Weights of a small GPT-style language model, trained from scratch on English Wikipedia.
Size: 12 layers, width 256, 9.11M parameters.
Architecture: RMSNorm before each block, rotary positions, no biases in attention or MLP, untied embeddings, capped logits.
Each number is 128 + 24 x the weight over the matrix's rms, rounded and kept within 0 to 255. Layers, rows and columns count from 0. Numbers have three digits each.

# down: layer 5 MLP down (transposed), 768x256, rms 0.131, rows 509-608, columns 128-191
# up: layer 5 MLP up, 768x256, rms 0.161, rows 510-609, columns 128-191
down509:160148152118129148139125122173141129141120114105088117172166124116195123129083134111108101169114142100122120160147130184116104141124152127132153132146092145133084108089117158123111109114109143
up510:145143131101111136155111130155158082121125103143148135169140175127135147139151102110119132092145136106123112150167091168174127121124116117114115114166206132157113112142145107107148119129136112
down510:147111105132173118135098156166107150132128162134098091098150108129144131145142145113149127086159129125109108121134132079122114102124180142134146147134158143084093120085118153138157136135162132
up511:130091176150116085107104118163086131173210073150137150132145142138150133149104133104158121159149124101134175128102079142125141139114144126103144183136138139122122092078128159156132083065155153
down511:122131135148154094135173164130115134149150137110164103123128118090096124151125131132152185114165154096114105165124077110140108099134111114104114159099062101153124107114122147154137131150159064
up512:151165129101123133118115141111143137147162132148107110104133133126133106125132170144127133138074097120137113135094141157174144107125140150158109180121116132147168079142102115094100122111161105
down512:135143104147131132133145103158116157125150118123120115143116159171116140081133136108177105121119129111128117153135148108124146128109120165124128150136132160123119151161119133089076124158089098
up513:114072093147134105135106163062102077178209144095102110105134099159128140155133100121145114207123160103155114141142137113131090190111088132149111101150133148160149084109070132171150126123176081
down513:138124154155123109113092104133155120109146142140144165153097155132154107175151129119099118151114094153138136121098132104130155080166131177133163190124143100158114098149144129147144109118079096
up514:142093128131144087131118135101159132145106145137140170142156119139142161161123156126136120102107128131115111144132097134097120140113145174129120161151097118082100100086129127125199167086084143
down514:129090146074115100130133088173103146119160137108162105116172085132157131115144103106151150118122117095154111135129098123126171149144158109081095142141164135177127122177138124142093162153160138
up515:123033119123146137138170075143115153103149177134154151102139120151158174112146154115117109175124090140159144148131094121094092112167113122173150137140149127116117145148109108143126110123118141
down515:179116169114140121094106140134159101139147122099095058160140105150142151116131162149096115172111118095140101116128175146111136065102145092100129113127072143144105115131156148157138085141154132
up516:141124150115140136111138134105126127140117104130110111092144147150146112142114105138123090130139167094128110090113097181132099146138128127137112130125141095118135140142130107139114110138120137
down516:109074144147147106114137124156114120115128140133140117180140149168176128149139158146112103091102127107105105150121136146132084106142108110167116174110094104152106087143124119067127124127115148
up517:134098134146135134170129159114145176120100083098162164125123136122103134101131143141108125174135110145101123147130112111123142127159126128132097185148136113140109129157111184171132079110121137
down517:099158117099122140144099107130119116128160127123131138149135097172110095135107133123155108144089129131120104126143120179090124162142137132103126097116147091122176168105147128120119124159175148
up518:138137143121115119141123133108127110111105141114126123137129112149123150123154113147146142126124142155093140092148119119147114131143151118139132133127082110103097159127162151109099110136130099
down518:123155155128126125114123118111101152112132100163154161124142117124158101152150148152142137086135109119142146137109121096105111109111120135089083148144143111168129144121144108131150120143150130
up519:060131167156137109125147123114141148136142086160158118125133135130088132073131114096155111098143105136167166119117121130132092109128126127076155110132140114110107162137104126134202120144091098
down519:126154149073138131128129121101129107110108119164101088131141093119152130150119093149105153114128141086136154095181115143126155123146148182133105107155150105158123133107122034149109121110109179
up520:166122097131103146101132121151158136131117136138081126136157138114160156120085116135090118137103102113166111173164093102113149167135118133140122094134134162112128125140121098151129129156096119
down520:134095128121155128144113127114135132134099189147173174132138128164159163127161129132131096088126138133073111103159131144110147117098140154150162104129131165113133110079143133118137153110157114
up521:134129122095141122124120142114139138145135162128130158120132093144175095174149103136145085154152117160155154127155064171171066082121125152132079143128146100128094094154141127141122105111105143
down521:088132125132140141085148099174128101130173109150136134113088085145123129138094097113132120118108118105129104140124138106140144098111148159122124101124126148170134117123147140121108136160157103
up522:100110085156066149087108128122137113117146129146135099088126144099094123120112122158128166165142094110111069134117159142182124118108122133105147113118149117072128132083102151180114139135104149
down522:102111119124147126142153137124101147140147143070165149173125146153112162124097141102146133072154143103117123129111169106097165147128103129186113127129063141135086120108146111111153135085107101
up523:133158155099131097124177169158170119151127108116103122100135120100131137094103139122171113134124136083113061122155161115173099154113106142096083114113165110129137128128061085140098125145120102
down523:138128141132131161110142135111120097135143138150105133130140105157096111143121114108113107155150143092172113118107124124143175142143080129133136111098125107086101164130155105109148139123146148
up524:155098161147122129118116105099147148164110139099154106157131158107088162106143093106116108091130147140178132147161163127101135157117128171111127143136118118128136144069153154113105135109146115
down524:169127068124092133130117112142118146140166106126132154066148142101121130160151157120113123114162121135123126148106100153113138108100154151098115142115116098130137138089149139161095082109155088
up525:095112126174122165145114152143137090113119128120146163110088140130138111159150129140191092119109146145111137128134151106108134160131068128148088119083127162141118127107103124152137090118127128
down525:087141100098126119075138153099129142151086101175083117108136112148114144132121124107096111131125087103147106153135082146155129106106176102111149086108110128102132153161159134123099158140120114
up526:114124135150108114121122150108138123129160132153149131142159092160127099163111110142109108116130143140113149119146166107136064137131144135127129091144159115135103122120161106109106116134154103
down526:137144112133153138123098111117127110114116124131151112088101107113127145105113117125160143150116124129132118141112125126157155156148125161149132159141111164126156114119128124107119111150124178
up527:125101127136116146145153107124113106164113126123146114122106131138131141107109135115144177126118132127138117153164163155091164136127141134130093139132146161079126134124126114150173113146130131
down527:129139096168149125104131094112123134097099133143115151144144141085116100149113137105184079167128145119117182134132117095111141110097106102095098165101097137125108142134126129162166181135133161
up528:132152142140123099146144100093108120131117147137124169103117125122180158150161118194096139140101145219141134141110143139099142147088163108142082102146190125096174098080163149139126151166155127
down528:114100121125150119177138145126083130100155136093115153122168112128129125140112167151129131123165118147082185141171093117100112112075103120131089153089141072199122110139176127138135130107145110
up529:119133135158126139145160132107119125132159093113143137113095157151161091129114124141137154094120133158108119142170095107134154152097084114121142169135110159169138103093162118153138103146121115
down529:139154126133107139123124103133116111111102108145157166125091113111115135139114130124135126157095179147110163148116149153104124127142144127146165126131128172120120176126077145111121109089124132
up530:142139109163165137177134096106142100084135118169156145106167176137121139111143109132115095109107130137143127154081136102173132124085052181070132138137139121166116098148134157126121115153094109
down530:122170158099081170152110157096106156136125134179125166110133122124139118152118146157110149119148143105125097091153155121090134162113117138146141130093144106124123139166129132111108131119133125
up531:144141107138144110138095115094115127116115118098156154125139087108100123144148124104152095174148134110115140140136083128142098109197111100137139083101108146157138086119117142201143136073127132
down531:155148148157151121119147125120144127111069112136130127139134115166110113125109203138091108137118125152134101179086133138133086084161077121125122135127114124154119112097135131113097111089121075
up532:183143161153121105182133134100121103132140135143117158132128123130104108158164110132101121141118151095076140136099095126131110144154094125145115153137132122103181116068103156134096115149131153
down532:083142089168151105135176116092095113118125128123079126166139085159141168106125102110111144132165105090093135109113123114141163152146114149156138134148107173144117150175134150113157160141082116
up533:172121091148182090082122124147128173133156136136101128164120088127142146111109116123123161138070130128144116148104118106122104104118155100104114121156101178129118129119136157119087127109115126
down533:167121126156115164130146127125124086146120113146137124125114148154169125125083144116126153121148124122122151101112101154121158147110061081173164128126113136094129161125154120150108155146120150
up534:072136119090127126119115159096116132162128146110132145124137113104167114123100135141123143111170111138104106148158136135117113115141103168163127160116093119084140102124126135130097104104092054
down534:147161147143119099154122123114119112119125105127138121117121113136075151132137147117114131121094137120133158112112112139172113102100156085111158121201147149133129099152119159161147132159135132
up535:083124079107133119095131151118141147157138149135146132122125117094125132138166139114114131129083118108102155088141118105110143121148149158137180070106114123140118110173114139170100218160113138
down535:135136172138148146134120152164135139093110120161137136129079151113087139135119133146136106127113068126160137123126122140129143106111127138137086148145110075140127125085143098139171130091148108
up536:137110122111174094167134153113135164121099086125133150120094161081103125099148129134110088111134108124107152151125142190104130148119177104174103170141061129143095081169106143107124151086080081
down536:176165161130156133136097069113144115132141122131098133163196137124091142131136110173127140148099131158102102145124163124109151155117135107120129096129089144114089125084127152114144112133139142
up537:081137070142090141193132113150133144138120152096074090136136102128113159121137096110101103140100131114154086076132116094104137118141120074127130124122200115150146083145134145107122106077152127
down537:127165147138134153119162118164163143159140151088109139118182110138187146105110154149119137100154116133114129145123107101105134102089086130173181118123127187133138128124145129120138108149096108
up538:129126123123121154125162155157122123155122109149131135116124111141099173129130116141106153149148116148099090156134116134121146159117164112128154128126114142123143109102155133117115118126119137
down538:137104117119146105125125120150168121121115149100149124120119115125137105135140118143158136124116132071130101144141165131153078127128102142120115118200104118113119129158130155115127124142134143
up539:143127099116110142176086117139136115130149132153109144140132196144102131147160133165132100145123115186129116123150102147142132093107109129144141124115123117125064105109144110155126131163115133
down539:105130126122155088125153158133119150139114081092154123112156109121187161100121139118139128083154165101137138079102164149099124122118131143117154097145130130167126164122096113111135118105099145
up540:114082121087125138134119113140106081147144115132141157105146141130115113145131108124091143193151151105151149145105091123113119163113156170137099141111140138070102126146129131130108131128130132
down540:144177143123114147149091109078142139139112145142138104140149117123158120106128120115122097098108185177127154149147159119131145108107096150147126123151126117179156122110094114086118106135129129
up541:107143100097147068118145133141126105099106134120163101145130131121094153126136134146086152121144132123097135111104173201141097156125122162079123132119121120108136106067140102095164148104149131
down541:107165116112119123121111118143152135144124119165142126145160133142134125120152096121145119119098138138171128141107174109084127085149136151118116145101136126122101117116139101138144110132068147
up542:095113085177101136122186157165092142102139144093135101127105136115144141122125144107153138160105115078124173113135165151146120129088108144146081131139100103081153114124133102162103140129151106
down542:159169124138131190116081143116159125131125112137103132112150104137108147094116095102134161129151109128134147139085151140125123107144174072148133120101102156103149152107137093113174139110144122
up543:123126165078159175113124143114120115107164146068147086149084109096077167102130148168107136124122117156178119096143131093110116101153133143090104117150139115130102152089108158142116146080139104
down543:121150129148136091104141143097115145141145111152116122144141144124144136105100104107133140098114142138102155133096125093128073133087130107146115101126127115129130128108106120134171104141141160
up544:142104164141155127088115129136113071127139081132126080124156117106124119125135124126121138136114137096117130087123152128100134120145127121127126124089161143116132156129122123128115134144143140
down544:093155136124127158156111101121123146116148164110109155159112064139132112116132132116141136115181116176093132141125121132108177101110122126131141109133061159162134129127135139141111099121077136
up545:138140071146088094133156107121125126147122102170149124143110156083122129102088088198110131119124091097182182117110095176130122136158149145133123141174147110170102160127133148145153136111116125
down545:145114136109163129124143157115077118092132116136149146106114094132130137130117159154101182075109096133134134138146116084119129135073152124124133139133129151122091136150140140128077130153123153
up546:086108110189147111116095141172137106121132149113128107107177120109144079183109123128113148132156112167146132089158149160119115166098122121130120084144116141112101094060174131086088089119099165
down546:175115118085166156112107128107106138079143098199082131133130125160136094127161126087167135107106109089112064109176157097101176130128143128118096106137126106101115101121157143163093190138123087
up547:169140128136117092111129094101119140131143097143146147144125208119129168170130137088136124155138115106157135109170172134137150143106133167118131130124154121117123093125120150107112121143149100
down547:124150145116120120134131161054130113160186128130151069120177076143130124090171128149150177115105162150151141111159117135082107145166182140100104143115115086116126128126114137116114089151142107
up548:143112144105134141060157116133154124139126144138125110139099175134142127091118081175143116141131145132091169142113119149121112134117116152104149144090103129122116103173145120116168130163140120
down548:148123147147115142116149114098051139139158147088136155146161131138116106125127134111095156106118139107087125117102133132115159134090133125071098122085099118116157117140142113087119116114140080
up549:093141061154141091154132126087102122126099142078136117170146113140114153135140116121144143098122147111133131154135113190127136143093066094090138118120073147139112105159112133155137200110114138
down549:110155116088138143070152126149081176118176110137127146139109132156119144093214149121132122132145134084160123121155147091081183121147162105127152118158147112149140149146089133177161135097116142
up550:111129085158096128140161117139159152151112132117155118115142113104158200160106108139089156115137094121148106104115150149152131172099106147127144149144099135126133134112118077109127112115117134
down550:132151128130167122176150074115134151096113125140140176105153143098149088146109107121094151092102123079133139134136125131094132085121162108119150096134128122101159117113147127124143110121103126
up551:126081126124150121152118108119152132096137130145098137141089132094156112110091117123144089123097112120153157084124147110124119088109048114182080157147078151103146103140120133127138120111112124
down551:171137101100132146064129107107097155177101129154119119148120117155137148103115144126110128121121114096091109151163142126135153180136133104094103120143192186131166204106123124098132153162129147
up552:137136177123139122132128085113167122123113115147119164134125136129111142155152134115101118100165140156124102099137120089118090125151159147121111141121147150169077102144161161142138096116152108
down552:160154116127152097118093094153137158104093134134113144137112101160125074092075086112104135188107103143182155105107164115149123135181093128183112119187064111166104125166122141131097094161135161
up553:115100152140143117136146103140148109164162125109144098126117137151114113162141128154108137093121089127124153108161133117146096148115101113180101139150135155118125140093160121164121091118159124
down553:119134130123136090157120149114122122124088127132124146108111107063097120127123104113139108140117108141101111134155111132138108086141133144162135162143120095152136137096125077159141139100108128
up554:127146097105146096139157151100093114133097102131138105122098106121114151148104155154138137126127109121101117124128126145151133094134113103135158165122114123133139086138118123126145143119125144
down554:158127164148103133128171153137076132130165141107113119106119119156134153123125105097119119143104136165121162138145136122115089108110120119139156093123111153116108133176128158114122127130133154
up555:116109140095092110122133157143102152152096115149116136125131125127101116140111155095121108136156109117137144105116132107131056144155140132102133120065143123111152111128099088119110112126159112
down555:191114190151098137114116120139094142128137100128106085138164155112137158144166138117167124164109119126118120148072179134152144128153103145149134110125151197175122144117158116107094110145129130
up556:163146155148118124173069141126169144124126118125084128157178153120103107114190107120133122144129148175103156118149070119121087104103112150104184147189113148105141114136141123117148102108114125
down556:123144140153138131165144144113109128170132128133135165142102133162162077104096153101097110157151095097144123113128095091084120141146144148154108141123115110137084084128148145125081170170126130
up557:125068139184109142104150116166100145100140157112134142188124234104108135117167107177141106142095142127121119132137126066123163116123141120138060084099097147157135138129113086163125143159107136
down557:201078134086099161101119157101119132107105111153140095138120131138131142164111117144122151167107135133140105137142098109161147127133154153119074122126119150146085134132118120136117141091175185
up558:154094168118114146130150128097167121142164129112125119120123157088128150094152103119122128122156096177144136121121109104086154118152127113102149141141134164099135162142114139126129113124166112
down558:130155142118136162089117164123090118129106183144098108104078117144127157158141147143149127111129146124145117134156137143160126134122112126112122096094103104133107079107154142108117128111097136
up559:149138116176133168113170144127113182136133111091124122157148109126149123112139096126132139131107144148125075125101122092169144158094115121140080111116129152122142159111097122191158107189145142
down559:155161152134138124161144090142126108122108138110142164140131127142140124156105139150106151151135143082147148135099107158130163114139146104118135132106172114121169123106151108077089142079126114
up560:117114114122141145138137115122178125145123114101102123125127100148131110113144127132133139100141150101123149128127108119119123151126127099151117096090139123147132112167120143150127151136109151
down560:159143149125080136101153129119176082145161116116124088085131174042096124177108099107134085131096117178090121076113144109139122150095088126173159130136156120160131134120136137128143122110160098
up561:132139159091120097173137078195125162145167083123146131086142107147150125107128147142123136169140128112131101120110134090166159151117096095095147142145100124146076063114131126119146146113130110
down561:175096121100157160113131135119118092145135142127091165152132145167128167157134139113113132128164094170095147150120141155128199126130143085128078119148106134150090140115143121133107106134099092
up562:044130133151111126127134110105147169168138075109176126130155152161169114139124138127115147108114124143103138128085144148188048126189167116123138086142132130171141179126135092159108086155142097
down562:124144155130129099127122153109098058138097124136118128132118148122080131072137148100130108140154138068144130109117123104157109152154124150117102127151139126076116101103088105115150173106124111
up563:121142096152170188095051172170139149090149126139174149140102165150145153184155123099148134128117125132174158143136112067115143165157123142143114191126122146170106148130114135158145106098110123
down563:113142151134104122113141136146066131123114114105133151136177107143130152129111132167148138086145136149091088097146134158124126118146144159108138126183067116113168148123127141109096165105101099
up564:152101160112167138146137182100091140071102127189145140116127173145118119143133173122113100115125061097130122144121133152123127149092120168128073135144149110094095109161158072150131114117123138
down564:130136115123112124121131057119127120123121165089131102126111142157068139104137162094162127136129148099107123104109147149099137102142142113178147167157162108122118134127155079142137112108117155
up565:144104154105110147127131094179136100141099131138096143151113170120139139109109091110093153084148102178122130176111153125117143085110112159144118099140103124160158171147118121137133111086130080
down565:160128133111181098124055114154109193115151133167131117119115119133158105093099145168133151103150135124147096153140161118105123122110122110125128163169087144129124184158124132129139151129156118
up566:130137126136126138149181103142104109129145129217144130159151134163179133124136189144125139134126156120100101125117138128152126149151124100141158130107115120142127110132172146106136137091166164
down566:119153114134125126145092161100092102109116126069104078145155150137129144175135122151069093144117125188117114099121099129099147133110171110133133085094126135113159149086077116109139091109120118
up567:150132166122125143106125114159121108121129140082122116147146079147143108140151109130128112131110129168106110102069150133125099118169141098097135108148100173139171136120130089137092125133131121
down567:150125115153158110135106133120094103105076095131125179088090099096078118102110153132114150146153155131153140148152167078139144149145139126135140110123136087112152114161155172108139113118137108
up568:133140163132112112185113143098120108100110110151084155145124101117122124125134127106190150135156131128171142130103104142126119094110132120111116098099145134138131147128179148136171119125125116
down568:182141097158155152129091134095131146137088135123123150090115137099133087129160116126062145108117146109130175108098143145148108094163116108166110138144070111126130147158131121113139151118117115
up569:100140113108166078128225113112127104110125121086110109126121140136148116115136145146128092129150135123137133116083131134180121116174142122076126136163150113147120135123108148140137154134146126
down569:120096103176119131130091142150124121129134179078132094125098086129110089122130132118172179129146146109128148129175112095157117098134096120126147157113089135111144102172156110144123163128155170
up570:120150139098165146131127108132127115135178161149156108114144168083093103116118141139131136132164117125135091120167155129122093118138139133100114178182138104087143164114083161100092150127162127
down570:128164135130127118094097120146164124112112121133115106096163137144145116106115124137103141128146120143124114112080133117140138122154128113115142097150150118151077109134154105064131156110128099
up571:019119130142170127132121114154122087153148131144125118145135097135194170132114130159152106107096084178143149134089109120134139120155170141197126157104119106094138129100126151130116150121143143
down571:126133142136117131085089149098128077116141115079134145145134107102115133124130178127107146108119158132120107147165098132093125178149131137092104091073134167148157118143159140103098148120142154
up572:149090137145109104140156104138144157115175113105107157093101131071116107151127143108113090115150139129134112150141137115142153150111120114154145130131134130104132136150132119105089132134141124
down572:159161141120158125124118182137116103115085138126122131131123083142112113163167109106141107127084101111123098120129121138143125108124146152116136120148124118135086149160104136134146118121148132
up573:134145160186114141106140089120107140140089103146123077109137152114086108165114140150151114096124102080119170121120113132171117160138118188133147098105224100163111108164107123141125173129116125
down573:143156148132105109151117139109126107129137073137158136140150154156135110114149107128136133195109120139154100127152191064154136132139135138114086109086128159115095143135134132156111113143201140
up574:118119129164108129108141115144115145119131138175180153129159132107174140148137156108126076130135194138161135107093107112167114123112102119151102125093168129093128175184133068122124118134157137
down574:079145137153122139110097127131113166151142153124142090094065146138113142176117104171094119134118089146142159121067141105139142120148116153149144142099093121139104109096073145128130125094121167
up575:129148117200141102138107146136103100130160149139108171135085136141146112135136141188121077103136115150124165152158139104130172152156144124153096109123184158121103054147118130121123130123137170
down575:112103159110148175097130096117144121108093150155157120133146133164112123143149135106150165109110117123105112055116153155151111110151135128128147128105143148127154166130143145128108114108114103
up576:136139120124120084192118125117129145099095117177117114157136112134083147109113135154095164190153102131123097136118121142151144114170152110145132146139121107124113119063126136097099102161128095
down576:132133153129106158136121133112103134110121139115155146103124161118162153137136105142065129126085110096134110139100160100129133097100101118122110141129162169120150112109136089155136137119069126
up577:130114126120123160117129116154132121106154111091173115147121132104117166128166146157115113140108109128143129110142151121113144116155100131089083100117172103124100130129145128139176153118135147
down577:137127156146140161109109144143113155091129129129197139130101106156130162124143103114142133100130175157129145129127104116082128135123136116120158141119114125110120156077139114118110112125093135
up578:161182155100135163150142161092103115156112129121090139142118112147116078146148125157116068133134079186136131094103082144118084153122109154159112130177144127135132144129078104161123177156087153
down578:130117145156193130065185184142099137110161079145134134126154162119130138111121098130142135114157152114148124157105074134169137138107124117150108154124163117102079138134098166160135087147105107
up579:133113122104138155131085118070121086124152087127117122129119180116110139124181082081148126133134143133132106143095090107129159124118148119134103125132107148096131130128103160141101121145160139
down579:166104147122119126148111145118083154130117125148123161111149104149154126112172169124139136084092150122129088141149114126124096147128110152132095122157103143090109125126151126123123131149066100
up580:124122161128096121135157149098130144152138121087110128104146114179142118085145141115169121096117127167155132108131151106110142110130138101086168115132174132146142142149106138099172153088126082
down580:123135129096119116082156178127129092158112140111119158095108143101181180100108115131156096139123117108121124145133129144137114154155114144102171102125121128091152094151122127100124111140105139
up581:114087080147117102146103120138154112138123162135147158111127105148098142154092147165094118105089141107161150119121115174127157142113159134158159103160160101162148111110118160181114119140146150
down581:136089141159100182113161176155136127138126099161102113137128129088131143107116139142152121138093098110109133143124155123150110125161131151157074165090127117104132116101161127130114176122141075
up582:091150133182169101135142102138097081092113109098108119147127126094137133085128139168103116140089085104159160124119146119136113100175152140158123091137125108173119120124119131114089177094127183
down582:099114145127133139116177119127134117135142170105134120169141136135133124156152128131125090170133114118124127147133153138124137101127149164139160133083082140151111108159214167111120079156168096
up583:113128159143130137135121117167126137072118145123152136152153151131141134151150135155145129132094156116145145126145117109102149125126123101114093143106191115124150136154172135115128120081168141
down583:127161133111188130104102103095144132130154121158081158141114139103109122161122154155136152117120115147159132117083099118118187113149158121128170139147128101131128116147117141132183126133140124
up584:118129120148111119116111139088111105126110138106102142147137101124110101105124092140124078126136115132145140139104135136125140128093117125128127152123115102147104093158167131138146135136112113
down584:128144096128150090113119099097129124125119143167176130089139137147148154142119168145122165136122113115140153110127110121137133082163143121108124136106120128119113156120109116107146119105120114
up585:157103096088168145161115087128103153146152132125129148151114126116138111124111161130144149120124136139105134142151173131153152125172101191106148143137097098129145116115114097165133125150124128
down585:134162119164094111113150149146157152143145117118136121140137124094132155155153112137081112168094152117123140130094092140116152106141174115134119130126125107129169146112115132179135155131128149
up586:098121159106104128129118121090092136124129147110138148124124136134098106109189179116168121170122146101126129121145096122141154098123156120130077118110135082128127122171149114120164099070094126
down586:177128121116181096114101126123111120106159135114152135137118093143117093158144136131167151148104121112104163133115148124118106151130103153133123129138108128113165136145124131113065130182098134
up587:143150125123112136152167095144125085119150141146140114121141161103102125165140146168081094110142186111176105135088121164185122109163152084149125126132128120101158128178136100130140117068133096
down587:147132089100137181139118091122152146119125088126093121107140110144110126121122099136169119112115105145148131114141119131098110146086132126104120120120149107169142173116088124124134104188184157
up588:105121126121093150106122130119137161133120130154121124099143140097169120160098172099145176172052129187148129147152090060091138102130164121132159157105145155138126122126098149134149121105145160
down588:119125094178163185131114156177125132104110153147137157089124103144125143133103118131101144125146121094121154116114158064097133145108104116137139151082135141147152109159143129114171125125144148
up589:154112147125131120113125175097107083133101143143149086113128114100113132091123161125079063124132120137117118146117091137124117151146161121135119121133094116126133145117124141126105128144130062
down589:112116122138132146122148132133104125103139136133103095135101163084118133151118124127160134133104153147101133145124113141121129123121115090169131119126166151117133141100099135136129131143133130
up590:130117153126121120173151156096168112147106129111119126105141145162116153135142161182164148181177123146118143145145152085104145147124127174142131112107113133152152117100104133115104133118168041
down590:153149098121124117152104123116107095117158103134170180103133131157135142119102118108121122087116122133120158087121120178152105139098149125124121125106093138124153141139137133125131091130091156
up591:114138111105131132206166119097138091124145144123142080125084177057094138136169101164114089126142143156184100078108088113091143139123148122101106146158122167135108124177109144172110183103119165
down591:173148086123113140093134112140121185185108161157095150125164088104151142140154164034093171127129150099129140153137086166162123158104112139084155125157100117096152144123155091087124150128107118
up592:119141124166111175086110143111151129102143129147109145130118171062096163145134146111139151124121133114155106151083152132123148137146131096128131115133132157078114144165113128140123138070115158
down592:112112114084123140164136104111126175113125106143187107107080094176163103097151113157141105122131135126112154151178111125119128111125106131157097112132114113146123162120150159112137142170162104
up593:129110120113135113105167115169128156135082101115098101095120116159105140120131103099112122137104109150148160149120111097112097140112116139122125110128134119118134167137146096134134127102133120
down593:132119124096105104109111097140079106121094115146147168104142167123106135102110123131163101141126133094097143094138091108128098163145185124170160114124093140094116166198083158109121115164138156
up594:084093113126123108146137150185115170115136123121133114112172123141100135126144133141121115129151111141111149155133120129134145126121120127128124123138126138125110106142169157134130131111119118
down594:161152154111124109108119132085107097104127139130106150118090116104126113171116100110135165137117124130116110134177117143119154097136145108184146132180150088130110111090114134088116120139130127
up595:105105164143137117102104098134133104103110159104145124102152153132125058098115109095120123102098131135122116142118140120104127161146114140134113159119133094149123153127139168146099115150147141
down595:134142149122093111150141129124099152135132109148123140112134119156126145120126172101135138092128151053153143126137117141082129140079148124123140142141143142106146118140137157107129120129130133
up596:176126159135101098100111104128104143194133139092155152099097157119114154121127145155147193119128108136087114113159142142149103160145120116134125105129109128158162122130101105125087144150074152
down596:106110121127105129161107124070137122128125155126178139117130089112119125165142123117111110122100126128103133140102149075105110115178137087158112125163118186113145139139147151148121112152102141
up597:142087126141123132136119084092152128146078131127110096173145122142125134112112091123109168150121137105093123117166079120092147130116106113134078124099120146140115073132108111144146130136131077
down597:106191129137103111118115156161150143100093150099130121147125162125108179149107140117115134139103147153109099101127109132094156150130148101148186133137126170110132159094129172139107180118070139
up598:098095169123185145093126096177216110152172134167131174167113131136105124122152092160168086199107121137138135116135126193157137138123136134077149208119135129158129149127170144130170102159143127
down598:152133119165133155117106140169126120127118104128117096116130097119140102116123150102070118058129139117062078128127100136138129109146139100125158109069120139104149122096087121129114116132138129
up599:142134143119127139161172173129148135154148132109118130142156150119106145117174112142129158139146129099132116134138133139152148127141172114100119101126115085073143067129127145113138121114140115
down599:138144142127179117141139119132120120157101153161137117080127166145138140139116089115124120123117155149072159111131140134101122143099115135189129135131154086188147138156113127091125124170152174
up600:119107092100152162122106150142160148134094108146141123148114125125130123142143096145089146143144084148087107104162132118103129164162064121130170124101119126109111110125101151118087144140129085
down600:138144152122118116122131088103120128112139084124144146087125112126153193129117092136145102122108101123142123080146110112125107122070141155142096136131147140138173140129165164075180146128142170
up601:146126077129112117139066195127092126135095122142117127124122142097132103110121126127123139112112088124140089140095167129099139105125131113153112148071114131137155143119112095137169123133128146
down601:140178135094110118113136125105133108135117148085155158157148142112157122127174118157119115102184131146131141158139130151123125103139134107080117129155134105116125079154133119123135124137148107
up602:107107132102130104118168105134103129140152099100102168099119146140124088173121130129145156140115106151109155127168145097098123135104107114125118124135161118122125132079128105124154134109121081
down602:114111122122135157106102163144119128151156098156139158155159150167151126088129141116150108074150119150157153135085127114176148141157148111070173124096129137122157099150160131130114178156121115
up603:102146075078161156122124168138140134136180089091077116159149096151106127117157150115112122095153109140183097152102132117108108111102117141149100104152136114103143149107121125144142118145107105
down603:164122149182177129143087107161149161081113157094167113076137132134144117147124094102143127135106134099123138132165066127116140143123129134162162102129097115160118124134088138112147137151125163
up604:113123119104145119117111163137113148159107119114124145102129179139135179159129131064128160167121156123161127087109129132095115111170140181174140090123083084121146146150129111152119127119118114
down604:149140093099136173139134140111195168130144117145146144128128177153169112125124172152172116118154122166136113147114123145153111102138058072152127144071171114108120122149113115159163126151172117
up605:105080150106188129125099079119117132105122170147122153136127155118158122151144134124124120147130141175137098174170102139121137151132130075125109150171109103113144072130131152117088171134125172
down605:144120159149106125168157155114115155110107129095105183150117159148126122078112121154151131114140130102136132139106143188134152097124125092134148149123163116121154113165134131115134149117135096
up606:121143139145138177113147091138111115125113120138132108119175129116137083107129104112206130119112115133123115140133123145108091125148138126123134151119137125157109122132141125146154112136136120
down606:107102149095125111135173138169137142153144095105134147120110112128112176166135148141067138123113164112121112113137138110129110124107112126149084145121135131134144145100155120129148160123154115
up607:135114139104054141129131092136113132143132138110127116113117115107132114093060116109100110098131134162108165152144121142155120147147116114161146146107179129112122169160151110158103144118113113
down607:134150109143149137116144142127159095130116133131121156147136147095140130151110136161123117155135082112109121103090132113158161163124124173134126121117128116151144171132126106107115107140133208
up608:109086115127136110132138110166146168119093123148144152116140120108146091090119146099142121145146129111120134125103114097123132097108117138106120119141132138120132106150103093133154156116143149
down608:120126093104138154108120162152144100122135141133107119143131136119099131181152100087115136124131095142131117122178156148098144110136093145179121150115150130152118129144158142135075102118093130
up609:138123131108114121103096110111116082091133125232111113106118128152113138165124129135201117137155135195115134162141126107115122117112120116126136119152098119130100137101132150122147127169112101